{"norm": "rmsnorm", "positions": "rope", "rope_theta": 10000.0, "rope_fraction": 1.0, "attn_scale": 0.177, "tie_word_embeddings": false, "parallel_block": false, "optimizer": "soap_variant", "beta1": 0.95, "warmup_steps": 200, "schedule": "wsd", "decay_shape": "sqrt", "final_lr_fraction": 0.1, "max_steps": 6250}
Each number is 128 + 32 x the weight over its row's rms, rounded and kept within 0 to 255. Layers, rows and columns count from 0. The size above them is the row's rms in percent of the matrix's.

# layer 13 MLP up, 384x96, rms 0.242, rows 132-167, columns 0-95
size [ 93 100  96 113 102 101 122 104  98 105 110 100 101  93  81  96 105  94 100 109 107 102  92  86 105 105 107 105 114 101 115  93 104  99  99  99]
[[ 94 169 170  80 126 117  95 109 113 102 130 133  76 102 166 120 135 103 139 136  75 121 138 126 163 133 184 182 120 121  84 106  82 125  92 129 205 143 108 141 116 153 164  51  79 145 133 137 116 138 160 105 152  99 198 142  80 105 141 162 138 113 153 136 174  84 155 137 185 136 123  79  95  93 147  84 163 149 113 127 196 147 146  91 148 182 105 173 163 151  81 148 170 141 128 110]
 [148 178 141  95 117 115 117 147 118 159 111 145 127 139 155 123  96 132 156 126 181  81  90  97 156  65  80  89 113  78  96 120 132 133 106 103 197 161 136  60 180 142 103  79  79  92 177 103  91 108 130 156 144 102 149 127 133  87  80 137  97 130  82 113 164 140 166 175 139 130  84 176 115 142 126 132 136 116 132  87  58 122 194 134 163 100 119  83  75  76 121 151 133  95  94 116]
 [113 145 147 110 161  98  99  83 126 169 124 108 177 197 112 111 189 102 102 201 143  94 131 109 156 167 139 153 119 132  93 140 186 133 191 145 121 176 129  84  92 124 172 119 110 148 170 129 200 107 112 122 131 177 121  81 103  80 152 145 106 134 103 145 133 115 117 120 103 150  60 118 184 198  86 160 144 132 175 123 171  67 149 115 106 120  97 116 143 159 160 171 115 147 120 113]
 [133 186  85 116 158 114 168 138 124 145 124 184 113 110 112 109 198 111 130 127 119 170  77 113 116  86 116 125 147 144 105 122 116 169 174 104  98 125 106 104 148 109  71  93 105 130 119 122 133 134  94 104 182 115 135  71 130 105 150 120 115 111 175 229 163 175 128 101  82 195  85 165 162 140  77  97 155 139 127 106 121  96 136 111 129 152 150 150 125 198 144  78 166  62 118 166]
 [126 162 113  61 163 131 109 120 128 153 135  74  95 121 160 144 112 136 151 115  88  75 158 174 121 100 124  52 142 162 103 141 172  80  75  86  97 124 143 107  59 133 149 138 155 156 108 175 133 111  70 102 139 161 183 106 134 110 170 116 145 148 136 165 139 139 164 159 105  71 140  74 163  87 148 135  86 114 166  82  89 135  93 135 105 111 141 114 104 134  60 154 196 129 162 114]
 [ 99 136 151 126 102  77 181  81 127  97 153 127 118  95 145 105 137 147  81 154 130 188 101  73 107  87 113 100 109 133 117 127 126 143  58 111  96 159 146 159  62 176  92 211 158 116 107 156 126  89 122 146 130 109 103 106 129  35 107 153 117 136 108 165 132 120 100 175 141 128 134 121 114 131 130 129 145 153 147  83 119 122  62 157 151 114  44 135 147 179  90 155 173 174 135 154]
 [138 141 107 148 117 106 159 124 162 159 102 140 120 136 137 112 100 118  90  86 171 171 121 112 140  81 102 177  73 129 141 106  74  70 143 117 137 166 170 144 130 131 105 130 115 131 139 125 144  93 168 144 132  99  76 142  85  71 118 165 117 110 150 151 134 106 165 127 173 131 113 131 103  97  95 121 128 113 115  55 169 201 175 124 100  71 191 192 129 100 159 113  74  36 141 169]
 [149 127 141 122 189 120 123 106 125 143 116 162 118 152 167 139 139 189 108 142 125 142 153 141 152 163 115 175 124 121 125 135 139 185 109  81  73 125 127 130 130  91 141 103  85 159  88 185 108  89 168 116  70 188 209  55 140 123 187 109 137 139 186 161  92 148  72 132 134 166  74 141 130  62 135 124 109 126 118 180 124 114  92 187 108 122  93 129 159 130  96 126 157 122  79 100]
 [134  93 124 116 118 112 136 165  67 132 122 119 153  81 119 106  90 141  75 114  87 132 134 200  95  97 111 153 108 150  85 103  96 115 117 174 114 106  82 127 124 150 139  66  95 123  73 169  96 150 114 156 143 101 131 156 172  79 186 195 127  75 106 149 128 131 185 201  97 129 134 124 156 135  94 155 122 121 116 133 176 186  96 120 114 182  70 104 156 156 156 141 145 120  81 170]
 [150 133 147 116 154 107 155 184 165 169 110  96 137 159 160 189 158 193 148 164 108  80 129 183 150  91 119  98  82 140 126 166 150 121 151 125  76 146 148  98 116 219 145 106 142 175 157 169  82 108  81 144 172 111 101 169 137  93 176 102 122 120 135 130  87 107 119  97 157 131  74 136 126  94  84 106 115  65 123 151 122 126 151 109 115 144 104 122 120 136 211 174 117  92 160 151]
 [145 164 140 102 191 166  87 129  93 165 147 206  52  95 164 127  83 138  94 153  92  90 124 172 195 155 132  99 124  66 125 123 107 139 124 162 194 137 147  89  85 111 127 156 134 158 103  98 100 111 155 138 128 122 129 162  96 116 123  93 168 177  95 161 146 124 112 100 156 173 202 150 131 135 145 109 113 113 144 115  63  80 166 173 134 125 108  86  96 134 136 127  89  93 137 117]
 [157 126 159  95  49 118 124  80  82 166  77 126 160  36 181  93 164 128 126 120 113 142 145 115 129 121 172 139 138 102 100 161 132 203 128 134 143 114  93  69  71 107 143 144 169 161 105 119 130 104 148 121 150 137  92  79 159 114 110 189  97  92 139  78  92  87  76 119 139 117 130 151 161  87 133 135 178 149 104  97 128 144  78 114  97  93 109  94 172 152 137 142 128 156  79 125]
 [102 161 161 117 126 147 117 146 115 136 166 183  66 160 100 145 104 127 118  81 160 139 132 190 145 196 139  99 118 106 113 136 106  51 102  50  78 135  81 148 103 106 159 200 160 149 146 136 149  68 113 127 113 135 128  48 112 122 157 145 137 174 102 165 163 156 123 176 153 169 173  99 100 150 142 126  99  84 112 120 138 129 164 114 145  95 154 157 127  92 144 136 138 141  61 111]
 [137 124 150 156 126 135 126 132  81 132  76 137 148 129 126 110  85  92 100 132 111 158 124 105 131 135 131 115 109 115 106 138 111 110  99 138  71 213 138  60 150 119  87 202 126 147 159  94 111 129 190  97 138  99 188  74 124 118 133 177  98  64 167 131 102 134 134 121 189 115 190 152 146 124  70 172 120 142 124 144 144 190 108 139  68 106 103 124 168 136 171 123 190 101 101  81]
 [168 155  80 134 106 174  89 139 109 130 140 106 121 133 138 143 175 136 111 132 102  88  95 116 114 102 127 134  78 110  96 153 143  89 105 152 135 133  89  99 165 146 166 172  77 143 105 140 149 117 150 152 181 122  85 134  95 100 147 111 100 168 162 145  83 156 144 123  85 136 145 169 129 124  73  99 133  73 133 152  32 128  25 122  82 119 217 106 189 117 109 133 120 108 112 108]
 [203 130 177 112  80  72 137 168  55  74 149 139 166 138  92 167 135  89 188 138 164 119 128 163 149 108  97 106 108 102 123 123 126 119  96 124 105 136 117 169 156 191 100 140 149 122  85  95 121  64 150 116 178 139 121 133 118 105 168 146 103 158 104 120 105  94 184 118 145 137 192 140 151 104  74 168 128  71 190  55 169 123 108 122 111  93 155 158 122 133 127 148 134 117 127 128]
 [110 105  65  97 144 143 155 104 101 182 148 129 210 157 171 103 144 143 150 114 166 138 175 111 147 125 123  85 141  95 112  80 135 158  93  92  89 125 119  94 118 132 161 172 172 105 117 192 113 106 159 150 207  54 139  91 134 112 149 124 108  95  99 144 153 114 137 105 108 139 152  71  90 111  75 139 137 116 136  88 180  92  86 121  99 110 135 162  80 100 124 140 194 109 164 101]
 [117 153 167  82 121 142  92  99 115 150  72 184  90 146 131 145 126 146  74 108 142 104 163 177 158 105  98  88  93  72 111 126 132 145  69 106 145 148 135 120 105  43 125 109 152 150 124  83 173  51 152 103 118 118 158 155  71 144 112  99 162  94 130 169 191 103 172 150 138 165 128 126 100 108 170 155 188 142 120 157 158 101 194  91 112 169 138 117 132  97 164 140 140 117 148 105]
 [126 169 103 127 132 166  59  97 151 127  81 135 157 161 158 137 201  87 190  95  89 122 168 202 189 113 148 166 136 134 151 158 131 126 202 207 136 137 140 140  95 113 119 109  86 135 126  90 128 141 134 111 108 127  84 123 157 127 160 128 167 144 116 153  95 181  89 131 158 122 107 113 120 117 140 146 145 122 159 157  81  79 128 139 108 159 149  84  61 130 141 174  78 148 175 150]
 [108 150  94 137 134 162  82 183 117 175 100 130 153  88 101  64 118 163 125 154 103 144 110 141 199 131 103 121 169 147  65 123 120 163  96  79 111 129 153 172  89  71 116  95 108 205  65 123 110 109 152 137 128 104 169  70  91 180 126 100  63 121 125 128 144 156 128 135 114 125  52 116 173  87 127 140 125 154  89 160 133  88 115 145 124 122 137  55 142 160 146 143 132 119 100 137]
 [ 61 134 154 155  78 117 150 127 111 183 136  79 173 127 135 139 149 136 157 114  70 157 181 211 110 136 113 135 120 102 105 128 156 110 117 195  83 171 137 115  68 125 133 160 152 154 113 145 116 183  99 110 175 152 144 132 108 135 115  85 131  92  80 153 160 107 123 144 200 119 106 127 178  92 113 110 209 102 103 126 143  81 102 145 133  87  82 135 110 111 167 136 166 179 142 149]
 [135 110 183 136 110  69 102 147 157 104 138 128 103 132 125 110 108 194 123  99 119  96 148 147 126 142 151 114  88  80 108  95 138  80 149  92 127 152 102  39 122  93 108 105 152 149 133 123 147 147 126 112 181 154 111 120 124  95 157 173  87 168  91 157 109  81 171  97 182 129 179 193  97 119 192 197 170 127 122 100 181 157 103 105  88  60 135 127 131 162 133 156 119 107 105  96]
 [148 186 121 132 114 137 135  97 124 174 157 101 110 157 119 132 156 109  71 147 144 103 127 114 168 165 136  85  70 160 124 115 131 118  84 113 139 139 100  96 119 145 141 117 129 137 187 119 137 150 149 108 169 159 184  99 123 129 172 144 137  91 108 170 193  75 121 200 190 146 181 137 135 108 239 107 123 100 127 102 164 137  66 124 120 114 127  57 178 168 126 155 128 133 108  98]
 [150 145 142 115 116 105 119 118 146  79 121 103 147 147 125 129 146 117 111 160  97  84  87 117 129  90 164 165  97 136 141 158  70  64 184 146 156 153 115  68  98  88 144  86 115 105 108  91 147 148 104 129  55  96 174 112 141 163 146  43  94  89  71 128 180 127 144 130 146  83 135 121  83 101 105  93 123 126  96 167 111 131 156  80  83  99 143  94 159 109 137 111 174  94 197 167]
 [157 135 112 112 160 105 103  98  68 133 153 110 145 100 178 123 156  67  76  81 122 104 142 146 125  90 155  76 151  63  96  71 133 118 141  84 141 167 101 130  68 133 151 150 110  79 156 150 120 167 102  93 176 144 125 125  83 118 103 117 113 108 173 108 146 182  68  92  94  91 170 155  89  97 134 178 141 130 134  87  94  81 192 119 142  88 127  81 145  84 125 156 151 112 131 145]
 [147 143 202 100 102 164 125 169 162 114  92 111 118 129 141 117 176 113 106 130 104 134 121  90 150 117 180 100  98 113 180  75 112 169  86 161 188 133 163 151  97 151  99  80  90 167 132 113 149 176 139  94 143  98 102  90 162 102  92  86 118  90  74 153  67  88 173 102 131 166 166 161 123 134 178 148 159 108 153 115 111 106  55  77 122  92 138 121 111  88 158 119  98  84 130 142]
 [ 94 195  78 132  97 137 154 123 158 142  93 108 110 114 120  94 155 153  97 102  99  32 124 152 194 146  75 109 125 126 121 177 120 126 120 124 117 136 122 178 136  80 128 137 110 126 114 177 133 120 173  70 118  60 176  62 138 102 140  97 161 128 160 127 128 155 161 176 185 159  39 133 121 120 138 144 102 110 112 135 179 177 114 116 145 129 141 137 200 134 123 120 149 139 159 133]
 [111 142  93  86  87 125 129 131 136  89 104 113 172 101 126  66 132  71 135 120 158 128 164 156 150 114 112 154 154 131  94 116 154  77 147 150  93 177 111  80 166 107 133 118 110  97 150  62 123 114 166  90 183 187 163 136 192  97 110 140 133  36 154 125 154 116 159  79 159 124 107 142 148  91 113  78 165 113  84 190 112 134 198 160 123 103 144 106 127 188 151 111 132 115 126 115]
 [143 128 206  82 153 162 133 146 122 204 102 125 148 128 152 148 108  66  49 161 133 161  83 137 134 138 146 144 137  97 132  95 102  82  92 127 104 125 169 114 176 113 103 137 100 136 179 139  51 158 100  92 112  83 115 130  95 153 173 120 115  74 150  93  83 136 127 153 200 118 140 157 147  77 125 117 195 133 143  93 124 125 140 116 142 102 187 133 116 101 163 186 110 106 132 123]
 [117 159 112 107 157 129 142 193 146 121 116 114  93  85 158  93 110  88  65 106 149 122 166 133 191  90 182  83 155 156 198 150 142 100  97 137 190 184 135 125 109 106 175  97 159 180  67 133  56 157 105 120 149 150 140  88 135 144 186 128 124 103 100 123 121 133 126  98 131 134  82  94 180 154 129 150 120  92 181 118 139 140 134  87 121  89 173 155  98 130 178 108 124  86 154 122]
 [124 165 126 125 138 113 142 132 133  99 125  84 210  95 128 145 127 142  92 160 107 126 110  90 130 119 154 130 161 127 117 113  72  81 130 103 137 118 149 101  81 110  87  81 167 111 155 165  79 204 110  81 136  81 170  98 178  88 102 109  91 116 152 162 110 115 202 126 136 168 122 148 161  43 112 124 124 144 121 113 125 120 146  99  88 175 146 125 110 190 170 115 150  40 132 123]
 [107 131  88 159 211 136 155 135 112 110 152 130 127 149 130 134 171 104 124 131 121 159  94 127 186 153 110 118 139  66 142 193  35 183 155  89  96 164 107 140  96  82 153 159 119 166 172 135 174  57 154 114  69 140 146 141 154 132 111  95 134 184 108 190 123 164 148 112  95 143 190 160  99 140 117 148 145 127  93 106 104 133 155 127  71 131 127 153 102 180 139 158 109 129 113 109]
 [193 149  86 113  64 116 158 120 173 151 115 155 155 161 128  86  84 131 155 178 112 104  91 182 160 133 205 129  92  78 122 131  85 140 101 123  98 127 156 145 112 163 127 132 129 124 115 139 104 197 171 104 152 132 187 143 182  69 184 149 125 107 136 188  71 122  80 132  77 129 109 146 160 156 129 154 132 107 115 142  87 102  93 125 169 158 177 146 142 128 130 112 162 134 102 176]
 [140 132 148  99  84 120 197 108 120 141 127 176 138 131 124  96 139 145  60  94 122 120  96 125 157 179 169  96  77 108 162 104  86 152  96 127  88 158 177 128 104 115 166 106 128 142 136 125  51 154 140  61 143 131 140 131  90 167 170 130 113  88 118 126  65 151 109 143 155 109  94 120 108 100 107 166 141 127 132 176 123 134  68 182 111 115 115 101 122 153 109 136 217 216 130 111]
 [120 155 171 128  97  83  76 132 122 118 122  67 136  94 165 142 147 122  97 101 128 143 126 155 144 153 150 133 153 111 121 129 149 110  86 135 207 140  71  95  84 103 140 134 140 186 117 155  89 103 145 192 147  91 127 137 208 129 194 147 195 106 162  90  88 135  95 134 134 113 145  79 118 125  97 107 196  93 151 122 147 111 142 154 172  70 142 121 186  96 173 102 166 112 107 153]
 [105 162 143 133 171 153 146 111 129 110 155 140 112 159 148 135 118  73 106 162 145 153 137 160 151 161 111 109  98 105 169  88 187 126 166 127  59 143 127 141  82 109 117  63 128 169 142 162 172 142 137 192 156 181 134 145 122 111 210  76 147  93 146 111 111 157 131  91 100 190 110 121 141  81  85 172 191  95 123 146 141  92 126 134  60  53 101 111 117 158 131 117 142 152 157 137]]
# layer 13 MLP down (transposed), 384x96, rms 0.232, rows 132-167, columns 0-95
size [ 88  98 102 116 104 106 114 103 105 109  96 106 100 111  83  97  98  98  83 104 107  90  84  83 109 108 123 106 125 101 112  95 104  97  97 113]
[[107 131  70 152 114 122 142 142 135 114 155 136 157 131 122 199 177 111 156 144 143 140  90 102 111 182  99 104 180 122 164 148 122  98 155 113 119  89 130 132  97 107  71 118 130 141 120 147  99 127 116 192 159 146  64 136 163  80 146 145  86 173 157 177 125 187  64 108 104 169 143 157 115 190 142 155  94 163 106 110 144 119 150  54 110 162 131 157  89  93 210 136 131 123 177 109]
 [172 158 128 160 164 170 172  74 139 164 159 154 149 106 114 106  92 139 185 102  72 118 150 143  85 188 137 110 163 140 108 131 150  96 176  96 159 107 165 142 137  70 174 153  74 146  66 138 124 121 146  84 140 142 161 129 101 194 182 150 137 153 106 156 136 117  74 110 125  95 104  95 161  91 144  89 173 129  93 122 139 181 158 118 125 135 175  86 136 121 134  64 129 112 127  67]
 [111 120 171  96 116 113 127  85 104  83 114 124 115  89 151 124 122 127 167 192 178 169 156 187 108 110 127 121 127 178 134 101 112  50  82 165 148  53  90 186 122  52 119 144 130 137  72 113 119 102 151  81  70 110 105 142 161 164 129 107 134  97  98  74 130 143 126 163  89 135 121 101 102  94 103 155 135 151 145 149 133 153 131 102  78  74 123 135 134 147 101 154 115 154  62 172]
 [129 153  70 106  92 109 149  79 161 199 126  98 113 115  93 101  74 131 174 154 152 123  94  85 123 164 101 146 137 106 180 101 155 136 118 134 122  79  88 183 139 134  97 126 202  97  93  84 109 115 113 125  91 116 108 117 130  93 181  87 132 174  89 117 156  91 163 143 150 121 109 119 162 128 155  79  89 116 131 155 123  96 103 145 242 131 125 136 174 158  91 103 119  98 112 156]
 [154 140 130 131 144 130 135 125  96  94  82 100  90  92 109 104 123 138 123 103 143 126 128 121 130  73 111 124 135 209 171 149 191 143 132 156 139 143 158 140  48  94 110 186 154 115  77 127 130 106  77  92 145 115 112 136 166 126 156  90  80 130  76  95 125 181 160 103 183 116 127 110 105 112 131 165 186 149 109 128 101 122 130 179 164 150 144 156 188 126 197 196 146 158 192 113]
 [106 139 153 154  87 142  87 118 167  74 141 118 131 111 116 176 143 110 139 124  81 101 127 112 116  41 123  90 118  97  80 124  78 190 143 108 102 151 124 121 113 145 138 110 161  64 114 106  56  73 116 133  83 172 133  95 113  87 146 116 181 142 205 127 147 125  92  64 102 142 113 139 177 165  89 128 122 141 132 104  89 121 145 133 140 133 137 122 128 160 121 188 161 168 176  64]
 [123  84  51 113 146 126 138 150 171 156  99 144  88 106 151 134  66 109 186  93 154 129 113 104 151 140  91 159 166  90 134 107 115 142 125 145 134 164 102  99 137 108 141 129 154 105  75 116 151  87 136 152 125 123 129 128  71  54  71 150 116  62  97 101 166  62 181 186 132 124 140 111 113 118 136 122 161 117 150 122 146 166 160 121 158  38 144 136  70 101 130 100 115  62 118 132]
 [ 81 144 107 117 129 121 129  77 163 102 175 166  79 150 131  67 138 178 129 139 145 111 161 152 130  95  77 157 128 132 192 113 117 180 132 106 141  99  98 103 137 184 157 131 124 121 128  95 202 106 139 143 117 169 140 121 155 132 123 146 122 171 161  80 123 176 165 120 136 136  84 162  95 121 137 211 146 108 163 174 130 136 140 122 120 175 113 202 155  91  96 188 200 122 107 163]
 [194 159  98 200 141 124 174 156 110  96  94 156  98 122 139 122 103  85 147 150 108  83  82 123  76 147  81 103 115  99 160  97 186 145 191 181 141 138 138 112 129  77  83 163 171 162  85 110 174 140 129 106 149 133 133 160 147 131 108 150 162 105 189  98 112 134 131 133 156  63 158 114 156 134 135 134 107 163 102 150 143 128  84  79 187 162 151 111 133 100 166 105 181 180 136 142]
 [108 110  46  93 136 135  59 100 144 158  91 179 141 121 128 154 106 181 103 136 154 156 123 155 132  56 135 123 172 110 153  91 155 134  99 151 203 108 112 151  89  58 162 180 141 117 115 134 186 103 130 106 110 111 113 113 138  95 148 133 160  64 123 197 146  81 142 150 142 116 182 178 145 118 119 108 127 123 167  95 162 128 169 139 164 101 188 138  87 137 110 114 125 158 133 161]
 [145  93 135  96 186 134 111  91 124 101  87  58 173  55 111 204 113 160 140 117 156 115 127  89  88  81  67  68 116 184 125 130 144  56 135  93 134 112 128 125 217  83 123 128 120 131 127 125  93 130 118 114 150 113 149 102 160 141 128 111 133 115  95 178 118 132 139  77 125 164 116 134 128 142 103  72 117 117 113  72 176 177 106 109 153 106 153 123 128 146 131  72 172 151 158 114]
 [178  80 103 136 147 155  71 131  79 106 159 122 138 136  91 111 153 148 157  76 127 145 148 176 117 122 132 115  78 156  94 128 132 105  80 125 145 115 141 112 173 145 120 113 138 125 171 145  96 145  76 124  99 164  78 138 161  48 186  91 158 161 124 118 169  93 176 169 142 185 169 134 119 109 125  77 106 206 148 162 135 118 185  87 132  90 132 160 155 153  95 170  96  86 130 166]
 [121  74  87 197  95 147 129  99 151  84 110 118 196  99 149 182 135 138 142 127 106 128 145 136 110 107 163 170 181 189  77 102 110 148 118 158 135  97 146 154 136 103  91  47 159 119 155  92 128 119 112 161 107  55 123 161 154 119  46 114 136  88  67 103  93 148 130 114 131  93 100 155 120 113 104 179 164 132 142 140 131 101 113 154 112 166 161 186 170 136  89 121 131 168 119 131]
 [148  65  90 168  84 130 137 105 160 149 119 126  92 124 122  79 180 116 136 130 136 166 103 116 113 166 135  93 150 118 117 125  67 121 158 160 113 120 135 114 134 204 126 152 209  93 138 106 195 134 107 142 144 169 151 103 140  72 123  94 177  84 115  85 141 143 105  99 101 125 167 111 126 128 128 205  92 162 125 199  81 151 106 141 156  82  76 119  70  77 116 125 146 141 107 154]
 [ 95  80 157 105 162 114  97  92 146 174 133 131 144 117 138 138 148 103 151  92  85  97 109 139 107 136 113 188 169 132 151 150 112 127 106 122 117 105  60  88  94 106  61  66 111 172 200  74  69 150 101 139  94 135 163 125 118 169 134 187 102 181  86 124 178 136 119  86 117 179 152 113 113 117 198 160 119 165  98 129 139 107 167  81 107  78 121 128 168 138 169 135 115 140 114 142]
 [120  65 152 134 138 146 116 174 140 130  94  78  87 119 147 146 169 108 146  96 111 144 172 123 124  82 149 138 145 169 137 114 143 169 110 118 178 146 108 122 163 103 103  89 182 100 140 128 132 118 177 118 157 127 105 155  94 180 117 127 147 108 129  99 104 157 136  74 174  80  63 165  67 135 162 120 154 184 195 151 162  82 156 198 112  56 123 101 110 113 111 119 122 156  60 150]
 [106 202 130 160 133 115 102  68 125 140 107 169  90 114 144  19 123 140  84 101 163 144 145 117  84 144 149 126 123 130 111 125  87 131 163 158 153 181 157 112 125 106 149 143  94  71 205 107 208 152  57  86 177 138  78 137 113 142 149 102 157 140 114 133 149 141 131 124 115 127 156 145 154 100 113 134 104 121 139  90 144 144 130  94 170 172 191 163 122 135 165  99  99 104 122 167]
 [ 72  92 162 134  77 154  63 100 103 160 155 169 130 101 136 173 115 172 148 140 113 164 123 105 147 114  96 141 143 146 173 141 147 147 178 148 112  86 115 146 124 147 136 153 118 123 108 222  77 126 129 146 108  89 132 106 154 178 150 184 103 219 148 161 122 121 112  80 116 119 118 143 126 225 142 117 163 120 132 169 176 136  98 120 143 111 102 114 130 120  98 209 125 148 121 152]
 [130 173 164  52  97 104 126 155 139 168 158 115 163 122 122  46 179 149  52 143 146  96  97 101 136 102  96 157 108 138 114  91  91 134  63 133 113 183 126 152 106 116 139 186 114 138  93 120 117 137 149 141 174  91 136 101  89  96 139 122  84 153 161 138 121 171  81 166 129 109 177 125 133 121 100 145 115 113 193 102 155 107 111 123 112 138  75 168 151 115 209 110 145 142  97  78]
 [145 189 145 156 117 156 114 184  63  80 173 138 119 184 142 143 147 117 136 123 140 119 131 114  93 120 158 107 193 153 158  88  77 109 133 174 106 124 126  90 110 144 120  55 128  99 140 135 159 101 149 140 143  71 107 181 155 137 180  99  94  94 124 148  93  85 125  98 123 202 162 127 130 107  96 125 189 154  95  92  94 104 147 102 140 161 131 189 138 109 112  94  90 145 173 188]
 [147 132 115 152 133 113  56 166  93 109 111 164  99 105 118 130 146 175 141 204 168  84 113 116 169 120 107 108  59 145 168 112 106 143 155 120 130 122 173 122 136 111 122 182 155 130 192 106 104 109 178 129 113 138  95  91 115  93 185 165 136  37 194 123 143 158 116 115 110 170 159  96 129 161 108 174 131 150 174 125 113 174 150 120 167  88 136 150 118 174  64  95 120 127 115 156]
 [112 169 126 127 122 163 113  81 119 131 116  93 128 130 137 183 113 164 135 150  96 130 151  89  61 118 114 113 187 166  82 108 165 138 139 119 153 121 189  92 180 123  70 114 114 104 108 123  92 106  59 129 142 145 200 141  81 143 116 137 215 140  97 114 140 133  92 121  59 106 117  84 141 136 100 106 127 126 103  72 126 128 196 182 150 117 154 104 119 139  82  83 175 167 138 125]
 [132  83 112 215 120 109 106 181 147 123 125 148 185 117 166 178  57 126 136  92 119 118 163 154 105 120 106 172 176 129 122 164 147 133 197 192 176 150 123 127  88  62  77 131 114  70 154 145 142 180 124 137 196 152 125 129 191 142  88 124 159 111 184  97 151 143 147  99 131  89 137 143 161 115 143 166 148 113 103 102 110 137 137 123 115 148 169 132  95 141 182 113 158 133 131 147]
 [131 166 122 105 151  69 102 124  56  75 123 128 143 101 159 100  89 124 153 155 144 160 159 161 133  79 138 145 101 190 103 130 160 169 102 183 100  80  98 101 165 195 131 150 109 120  97 159 167  99 111 140 120 144 109  87 143 171 129 205 116 171 150 162 152 124 149 164 159 147 129 181 168 123 165  62 170 117 145 115 131 124  91 152 154 160 154 112 133 140 198 152 120 188 136 119]
 [155 102 161 204 157 139 180 143 110  41  83 172 119 142  99 168 129 149  57 140 151 132 130  95 125 185 152 148 128 155  99 126 133 103 158 141 121 125 143  77 168 130  99 110 137 166 123 123 128 165  99 138  98 182  76 107 142 140  95 151 142 171 155 121 105 106 117 146 105 132  94  33 161 128 117 199 108 165  90 139 160 146 109  90 119 154 123 124 137 151  96 131 143 159  56 167]
 [ 54  80 143 150 118 137  90 135  99 105  67 156 177 190 104 157 118 160 158  91 142 130 161 119  88 161 123 144 135 120  98 157 129  68  87 142 168 162 105 156 102 136 110 133 156  41 104  94 160 160 164 145 118 132 173 152  81 128 170 139  95  58  84 104 136 152 124 128 144 161 138 189 165  90 140 121 110 142  97 104 132  72 138 126 158 135 116 131 152 153 101 180 105 154  99 188]
 [ 19 185  98 162  87 146 143 118 152 135 115 156 162 119 110  93 128  61 147 165 116  85 139 171  66 127 156  70 140  91 139 104 112  71 153  92  86 102 118 135 152 160 139 118  88 142 143 118 108 131 109 132  76 201 143  90 105 133 135 160 196 114 153  82 106 137 136 105 114 114 157 106 181 136 116 183 117 159 166 144 124 146 117 143 113 207 104 114 156 142 133 119 142 151 154 117]
 [115  93 115 104 155  57 131  93 110 153 143  62 146 100 119 218  82  68 188 130 113 108 107  85 127  93 148  71  84 150 119 141 148 115  80 134 157  90 109 119 156  92 129  89 179 181 120 109 151 134 131 116 112 168 125  89 134 121 137  88  96  94 128 101  71 194 124 150 110 100 145 158  71 164 125 141 184 111 144 101  85 153 116 148 143 147 142 192 157 117 156 141 104 144 144 143]
 [100 153 144  75  75 120 128 177 121 111  70  94 140 121 134 167 103  64 127 180 138 160  76  95 134 142 179 131 193 192 162 140 165 178 145  89 112  96 137 141 107 136 117 122  95  97 140 147 103 115 124 129  82  92 131  95 137  98 167 139 138 113 108 145  71 140 121 126 125  69 100 114  97 177 126 163 106  94 163 145  79 135 105 121 179 144 151 124 139 113 110 118  85  66 211 173]
 [ 79  98 116  88  60 145 133 178 102 182 144 168  99 174 108 110 138 166  93 122 103 124 107 176 128 127  60 105 134 145 135 152  96 118 136 127 129 115 122 125 104 166 114 109 118 169 116 123  55 134 182  81  91 136 114 163 126 129 123 141 141 161 136  90 132 153 112 127 110 103  85 137 116 122 127 156  82 136 135 109 207 181 122  94 145  43 148 121  78 131 143 116  51 208  87 140]
 [124 161  88  82  87 119 162 118  32 167 107  83 156 116 142 155  87  79 145 130 116  89 107  76 109 187 185 124 151 148 142 125 136 151 142 132 186 101 150  87 115  96 112  85 143 107 175 125 113 161 132 145 193 126 138 154 132  67 135  84 165 132 165 156  97 137 109  93  95 106 163 132 161 152 124 143 124  97 143 148 120 136  93 188 135 122 152 142 153 129 163  43 159 141 102 179]
 [144 111 174  30  83 141  92 232 134 112  93 105  82  96 166 147 103 134 132 103 168 155 149 151 145 144 115 179 142 148 157 119 173 150 142 130 136 107  99 105 182 149 123 126 150 158 137 105 137 108 112 145 134  96 108 120 167 108  97 111 164 100  80  66 107 100 101 150 138 153 170  37 141 122 135  86 117  60 131 121 120 137  83 102 170 142 123  86 151 147  87 108 165 121 132 105]
 [185  89 126 128 104 148 154 133 123 162 143 125 133 173 131 184 121 130  95 109 139 122 131 101 126 165 169  87 138 124 112 106 143 138  77 125 138  70 133 139 127 112 188 119 111 114 126 108 139 193 207 115 124  67 113 170  82 107 137  82 161 103 135 179 153 174 114 135 149 167 118 148 136 217 144 164 165  99 126 190 161  53 119 166 181 119 119 149 119 100 110 128 133 128  82 192]
 [ 82 134 129 103 175 166 112  99 116 133 123 150  92 101 153 183 121 133 139  71 116 134 165 156 118 114 138 134 158  55  97 115 105 125 143 161 131 136 122 160 143 135 176 175 100 146 121 207 110 121  98 128 176 136 127  98 111  85 168  80 140 159 127 111 167 104 112 175 129  92 110 147 130 120  79  73 123 122 103 124 114  83 173 118 148  88 157  62 110 185 181 101 152  25 145  99]
 [102  81 116  88 158  76 146 144 123 133  80  52 139 114 137 107 128 146 161 120 149 140 135 193  78 155 135 105 135 151 105 105 124 167 146  26 186 148  89 145 121 151 168 196 156 133 117 119 145 170 115  85 136  77 120 127 164 111 152 119 138 155 100  68 137 122 129  92  93 144 134 131  70 121  87 173  96 125 119 130 138 139 104  56  83 150 137 112 106 136  65 183 121 136 157 138]
 [125 115 118 117  92 137 163  50 158  80 145 121 141 117 129 101 124 134  48 124  99 177 167 118 103 128  79 126 119 151 185 110 155 123 145 163  74  72 117 128 164  96  80 114 116 209 172 148 128 144 173  84  67 160 104 104 151 207 121 117 168  73 139  73 156 163 139 126 161 121 113 103 151 142 119 160 111 153 157 121 132 173 104 133  93  92 138  81 119 139 147 172 138 128 101 109]]